config.yaml
n_layer: 15
n_kv_head: 1
d_mlp: 256
vocab_size: 678
activation: "swiglu"
positions: "learned"
attn_scale: 0.177
bias: "none"
parallel_block: false
extras: ["capped logits"]
init_std_down: 0.0
final_lr_fraction: 0.1
batch_tokens: 32768
train_tokens: 131100000
Each number is 128 + 32 x the weight over its row's rms, rounded and kept within 0 to 255. Layers, rows and columns count from 0. Numbers have three digits each. The size before them is the row's rms in percent of the matrix's.

# up: layer 6 MLP up, 256x64, rms 0.398, rows 218-248, columns 0-63
# down: layer 6 MLP down (transposed), 256x64, rms 0.364, rows 218-248, columns 0-63
# gate: layer 6 MLP gate, 256x64, rms 0.451, rows 219-249, columns 0-63
up218 102:056118129098175160110142152102100137125173120136144160096126115104110153166164097091064163113149157161106122196132140051116123141080037143162114136170090119080102133108140108114117144123097170
down218 105:144113163109165203166079095115137131156170152139053098177148143093163097154122134082142098196176126112112134111103145126136135110134179140116134068125065208110116170140118097119125127142111094
gate219 103:150056124118134122108145142114163108116100184121108128076084095135100125158134164098117106136179134105195094160086142080154086175170128134137094148174109095171124058111183188151146143118097143
up219 093:104120115091136101118121068135173171117121125182168143174093122172131119086038164135098167185134079172146116114140124145144095117154115158117148144144153113067156113171148119207118120076096124
down219 101:150196179127157140164117184127096100153127078075160111080134155105109086151149133097050102087076124131088163138144188147088123110099141179084154144132122105126159109145133136155105128197133107
gate220 103:173129143147145155101129084166113150103201128139091129125164091124103101120126218113138094097124129065069174125136110145143104114104169113110107084143203148141170183118117054137130100146156127
up220 100:126140113101129137127127155143178143166064169157154139158126118174131124113153030120112172127130121159154072165105123103144083132146077117140139127086094111156128090095186207137052119103137140
down220 104:090173162148138110158142089136108101159142090120117130153171127092105140161113141128093150099128073108200140162113125125177124183107146166113125139146185029107127206149096121131141167119190134
gate221 110:099076138142133110163067075117166087123133088115101099141129140109186133160082062120142139109146133078148117162162112109163032149146154116104152113130132100156115142120120189135108096124152214
up221 112:117118111170087155139127128172136146133158151091131104167136091100095163149079082186069143150120118120187121113211129095162118097108152105165150122168142118139101110162161142122210125111155203
down221 117:149162188093149122086149174066116124110093137098163183155138142182146112116199158110151132084100107125054159127139129126056190127145110143136154115106150167110092099101098096120117167105094104
gate222 087:097143113198127172102129141121095150153116078124108114132101058135090112118123116163161110127237068126186136154145153080151155106129122169158072106137121106140116162176127159139188147133139142
up222 095:132108109101081123103143168134089158146031147132099128144090104112194138052140107095093125139126180190133144148136118156093152143114064183113118160071092125164126130126144150088103136139167158
down222 097:160161171133150126134099156111153105174116177189164112153142162149123139151171116127127166135129067079205149185109133125109140140126163113124094116159089127040101116061083107101125156142136172
gate223 082:116125164126171135092134196109160116109113121162170120136068112080120158115118127136100127061174153154154102180114095061132115092191126119144162108235134136111121126159167133148137138093089120
up223 087:104155110096067126038110106107129158126170097079100163115145149112126184125157097126110144187092163175113159066113155134132171114100159072119127093102120158098124123088093123155110117157194155
down223 095:097099116193141151131112107147140119091092162144137094152091151074123214119086106112125130155124136137185106141139090101078082100139060197124164145125108159072070158137118134113106138135150181
gate224 107:110135061143136122151129094102124118129153141060075132165046130136126122154170186107091158164133147162113159160131158109127096102170172103095192100105129162088065079100133110138150113172137094
up224 106:209145171166146099114107119126168125114176136171198117157119173120141163127114101150122135128140066113065102126136161182115114113091194124145118094122101133161186090136095141170060123124165120
down224 103:186160159097147104137103155172144105108035133152117145180116170122155119147118130155118077081152121177130125204079150126114109134205157140135091155154134087103161106087097109172119150122100120
gate225 098:151117136110134089135136093146110119159135183065133124167077119142159103085128092180157161184183111115154106065076162124096062116125168131123134126148148131134051160165187114132147098157139163
up225 099:151155109131093182145116173133127069118152167112143140158102171117106111099138137076120141132147136128146204177131160210101129139102109180137096164066125120175091144171179143104159157134168077
down225 108:107089125142179114111186179129086105151090129088105121111102127147104139193072143121143073124081086150147129120071087126127116049121157114076103058120127153097149112129070075127149113121146118
gate226 097:138118098101146146084113123117160067110084095101095105111138138184110122145204141091084106165143206091154141168087142118168154101150114099164077110082093143126205154116157154130121108086115126
up226 094:076133110181119172119155146097075104077150127106144134198140151133099136150169159127167162106111135188159069102107133028171165096131110126119168142120103125174145127085128166122141103108100095
down226 091:145183162101143182089101139167098096185199134103104097185141155155076085128110135163109108115118119151093127163113141111127167134154151128134152124136067155134081136145105085152172142132032113
gate227 096:132136132131190144125112075129102074155119080059130111126028110141167112103142143068136122154147178169096167130139093118152074145074156119120165110083139170136103162119158118103178126110146134
up227 096:186120146110061086083157069097143130093144170143190124176110121174124139099151139116052121106117114097147105124169082139117096183145094115102180157119149130099105112113107148176137126171146186
down227 099:100168135145169138123124126079161153079067147108110154102169145132151083172129140137174091103140083165107155137134160121074095125083157152085127137160105101139179120107174139156112169054180067
gate228 092:132089125099151125083110117105143173149109160145108154061130104131070147117178096112146058142078120118156162118093117101123086176088184183149145094092146122084063072143106127160127099114155094
up228 093:125091144070134120171093119112135105120091164115164128134160114160176065091097075126148131164164121139136131127142079110137130110092086179159143159175078190132141143139153056088151147090151199
down228 102:117170188106158153093099137145070139133165109124109173124134138131112139152171138115102095127119215070184102142116189115162150129160144049184141128147126063157120143125159119138099149153148175
gate229 097:116051136156124094099178132162167101136136099160102139115148075140146104146121138101164124153131158145125100109145141078146113168131190126165078130115159168112162094083170076112075176180184176
up229 112:169068144153150105110164079180180109106095142166177147110122124157084117102132125090113118135178141091151117091095122117184063135072164137143140118127201090099139115166112092138103192145153102
down229 099:144162131133111131108100200129097112160083120087144123071154120094103084091167099084146154098100125121135123171154102204140141120146145161156072112096074179133133172176051136128153086107123127
gate230 103:128049107113106100098139119101134140170079062112124128113092161141132111146170169130130109176123147066141179104159146102153106114158126151160179139129151043120122124095160127169162154143208097
up230 113:107135126081120138143131138127101154182190092154114146083100189134135162074104103146151155150138110140157112130200085082099098131089114137134110193138098201112060121151112179083152143153106121
down230 114:109116156096181175142080101121060133111123141078150163100126070175084110123158108106104089139110161122152061116171128191152073151162177126159102147136108171114146101140149133177104120090123081
gate231 105:150115125112166111110102150107158136136166198105102093077146144125131184134092175076055166138140152102170144170133183119136126119101136143153170171119134154148097119129117032114083144151149077
up231 102:097078085075198136140157049113120143199142140114156121132076155066176137097137093125135141155096169186111128156130172148147105140094137087147105173099152160116134176148093113146133110168134131
down231 096:149097127095115148110108132219148125085184144112082114120150149127102137185129127144075089126125150171171146102088156141097204115120126065137097167110091166108128072122115134176069116157101130
gate232 106:069153115175085134132099097113121100127200110166085171100110113106124150093184134116121114086082090142112144159079146078151136126148103124099121174201149146149104149128126190115135204154123085
up232 106:093120188109158172111153077181135117126163111141120108129135149131183142155099147144101145131185167119075089161100099090103136164105128141126106084077122158155139116130146224093148069069099131
down232 111:099118115158075131114134145095167176166104142170083130191167112130121135155137143099143104129105101122163097157103196074084095155158147114102097169150050109147129184078139174136119161084109159
gate233 100:139146136165129155108120197102127126152115122121129114106122062166112138064127126089075103096116169115094082182166154106137138107130129102189160106070077104161176181161059131154150115115093154
up233 087:134098140104126143169168172119178155188149155110169105080144119126125169138095122141107078069211122131138138088160079102136101081104078144155140166134150117172141135130162192154096170084101134
down233 099:116146122076130172123060103145132137077040070161161048116105137127133100121168125141131081134116118132131154120106111162163151130110141116091137160127109121156225125178129120096135081103146167
gate234 093:119115101150165169106137070153159149102099146049085112099096125103170132106108203146141089080082149100112151138126186145194134147103193164135142115116137148118105137097080157101177085123138117
up234 094:190170121084126144114095127141117097120107113161099045158089079174158147152170074125097138118144139123109142144095133104119166073161109071081109146132140172188088123141180151188109133124162115
down234 093:149104144134148154164114100172152103059176098142087157129113158105151033141149135087168164160168146119127147171120091092110070163129059151142165098162115139155118156150073140075140132142108125
gate235 093:122193126165119127117122166106098034160110068098076138150121102115148132109140109138112113155024138126117091136189058106134102112076093129143159148111148128104139152123112164088100153146112144
up235 091:070158089145166072154101147136197110166132134087102148151105138105099117214159147149183179161117117147157110089144085113190145084071140159106142133124182109137103122162116144119127140080126137
down235 096:148110165077135098109133147150123082148054116112112099134146178156121113143131113146089171095164111102135146081098106096159162118155172179175108128152222169144085110167152105104183131104164160
gate236 104:131118174153160095154158130131103123101194142083120176148166092083146061162147139145055089138118132105151167106128179082140074153123152110107137095129105121138113144139098101090088130072098051
up236 104:131095123179111090110171169158118102071111089165159157141111068144066171100076102183150116134107076113102118052159097140155153132094162126123156089157123145114151091123101116179153155156118166
down236 112:146166137139139105094068097120084187138101103142131115108147143128186146109125110127232113094139169208151110079115111101104112108121085166131118150159136131108127153126142168143101110134102220
gate237 097:152169098127111135085158154112074112102170166118134158120157078125187167177153164172136095128113138113088090123118138130144093155180079083176155138098124038160111109162159144078113112121154164
up237 103:148181109085164107067108119191132122065127170140129089115111185093084074101152140081151101107133087106048161157149161077108176088164120151137152136140145131161128131157125125113164145114119166
down237 103:126070159203158098139131139088124170121175150098095123134125076153156163179169145163106098181139111148119107122179081091117070126150152173184154099160136125099107091162161126184095110106113124
gate238 108:160114104095066138103120122151183159113089166179203113125119138101179161046146109100093107155130108122093093106106106073135097103176085113110165109128127156096137118146188149110118110131191145
up238 118:141105129064167137164229118130151121071137136127131135103151133132130167154107143156122160124135171211155123116144086157144124100119093107150168103156135163130181086126184114077129083066155149
down238 096:102106102088132088175058163120109079136155101070169118121083127154136090107108102171181115114075090094104160090173136133124177134081131118146124149153146073137139137175119140175104079185155136
gate239 092:170088078074145142093166145119098187209136150127069128151052136129156157115114120118133134154132151136091144184116119131098129089107125120135092154090137148113057177183092121091095104161123144
up239 103:140043131189131115105129146150176123072087127122209137074106147135122182130121082119154100131220134128104098123123154169117133168088107127114118116095094136176171106109136137193117128115127137
down239 100:106127127130134104109078163117075137130120141172112077089156154140145171137108158131161154106145155153214090119045152080150056100158110126170117110147143099180150140084103107106144159148144185
gate240 076:150112039093111155170170088106134086136162090150193131092048125172132144120134094090142111153148118127193089106129113111114145104089152101172143133137148188180084118094129167129127128097115111
up240 083:122166114181172140067102149179120135130127142125119124123116128101169176164095141151161175124156045116126134192196099118148068174167154076150065152080127122106151119159111154108119118134149127
down240 087:091101105138144045108134151108102094095059151140153090161144095114011091122084168130193140181095159140126122117117138089128134144155145139124169127125146079122123127182140158147143108139125146
gate241 090:141092140123086178127090118152197118115066131149135150123135128186152132094187125117134200116137173147185059141115112105124051141127112173173111090108127101085140125123079109092089105106119132
up241 095:133037120100118163121126110154124133122059042184104072101104110121113101173146090112172124159135150122168110105115174090114079135143144140120099127141107109160087118213123146099109133136130086
down241 101:136169098105113103147132107150126047130154150088100139079157125063115090077162067112064159138140138136110104109075082153112149158097150174145081127127144137128116169079119121110135107055102170
gate242 123:103132125169110157120157123119117125169144144087154165140087076123027121131156109107151137153081138128156095088159130157089136065089119127195132040122108154076129143148095101175135138134163152
up242 115:153142131191183188162054138141159114078097099195103137097156099112140203132119106103137155154101120104112170153177148157064086138126132121111129129116090150099167136145131108116069129163116162
down242 116:089100087019154115109175105109143105115109137153135129098120181092107089136124151134107163146183149131137069174096100139164133101097157119162122069146147166070099150121144081116171103095142100
gate243 106:087123103120120089149110104126151064143177085096123119135161123186146125125121157144139060169157157107145131078122113128169128119101122116161158138149210134082173193117162139176106071082077119
up243 104:078176118170093142139089160155110102183147056123125123085147104107123077143118125120133112094130102130147104102157079109146174027186182147156165115141108076148168153136144129114153104154131153
down243 112:078145099084095114104171081081132152145137196099162093116187123139140158082108169111110111188123107115168117113151075115096184106167156104122149104090098151111152133163094150174135134055141154
gate244 087:149115147184131115106126135103115090149181135114079170158101179155153164127177183146132139165094165194162108103193140143099172145141124105104150104092124099105110136132070142050124136174137076
up244 100:142141135139124111164132141185142130193118120081071166091093124111134173142111137084142178101109124139065110154130080170100061109083080155141168131116131135201136098095133167091108107175093155
down244 098:132122128174120120156124106098135101091136065073122141123152175151065169098164160111079141092091147123077131126143116111106106186114126153137162064103164138108156051115108115115174114205144158
gate245 090:128051182127108136100159142150077081092079091135178141133151091136147127151132133092160149096109134114116091113137191147143115122098137116149161050130170084205193136128083129126114123110175134
up245 088:158125101133103139102124168087137115109078063075039146113135136119113121177135132139175154186138090125092122085101100115094133098153117133152151118112158078055122182085112183182106120131132112
down245 096:099110141102155108116158154133094128127093135185193144174076099102168066100184119147146090136138138094129116152117119088082087171134151099126150100144129150212097189198120108134116132086126141
gate246 092:134104073141161116146084116144155085161129055182144146132101158107093181099139102145168146146148128123114095099109082099096074183085109157159125129140154213104093159155089113140095165139116170
up246 102:135099086191129090099074150131079088141177128110122160116146100078114127112101117158114157141107094108100165174077108102105108170090153167175126133148163138165109146207091075098079119110106092
down246 106:152062159139111106114152097214104099105110110137121101139105156165111102127173126111156123133145137085131111147174114124089060081168144163098156105151030087098104064128138157114142109162127134
gate247 105:117087087161144087151156106148148054148092078194124110118088093123118147171173150089150100162146115060138062151153072115161172147142158137124097119093108109098120097145096125070088112125131142
up247 116:195126156147098144093130170131138123135080177105147111148155105187127173152098082164103123170141131059130083074075138158104118138074113176151141151124168094129058157117150178119151157160126141
down247 105:087128094090142112087051129141099131158138064152086135167131146068113170160146096102140130154199109093159155161127159077140059165139149133147072065134117121113110145129136078104124105135162141
gate248 096:140141118179134166134159178106074127103163158124106073142104125174135172121134113100170127075134116170102120151109079068126126122186048133195122106185106099095118182096167122099132125106110132
up248 100:127120121125157083127109057083127069151168080138137108170144110101043115100077159147124162112099152079120189120136162189128115097110114110145111140129138184135120150076104075160127074128105111
down248 095:165146085139139142133132144147107090064049160157122089043094104148130110114115095118117132116174131127123189085081158118098144096142115127126099125181139088060137183144184092173121133143146117
gate249 105:073094151120111112160112119079105090169073120168164173181157117122131143111179120113136110054112173117209093152102106103117149094141083140182127097132203148103106113166125105136111108098123112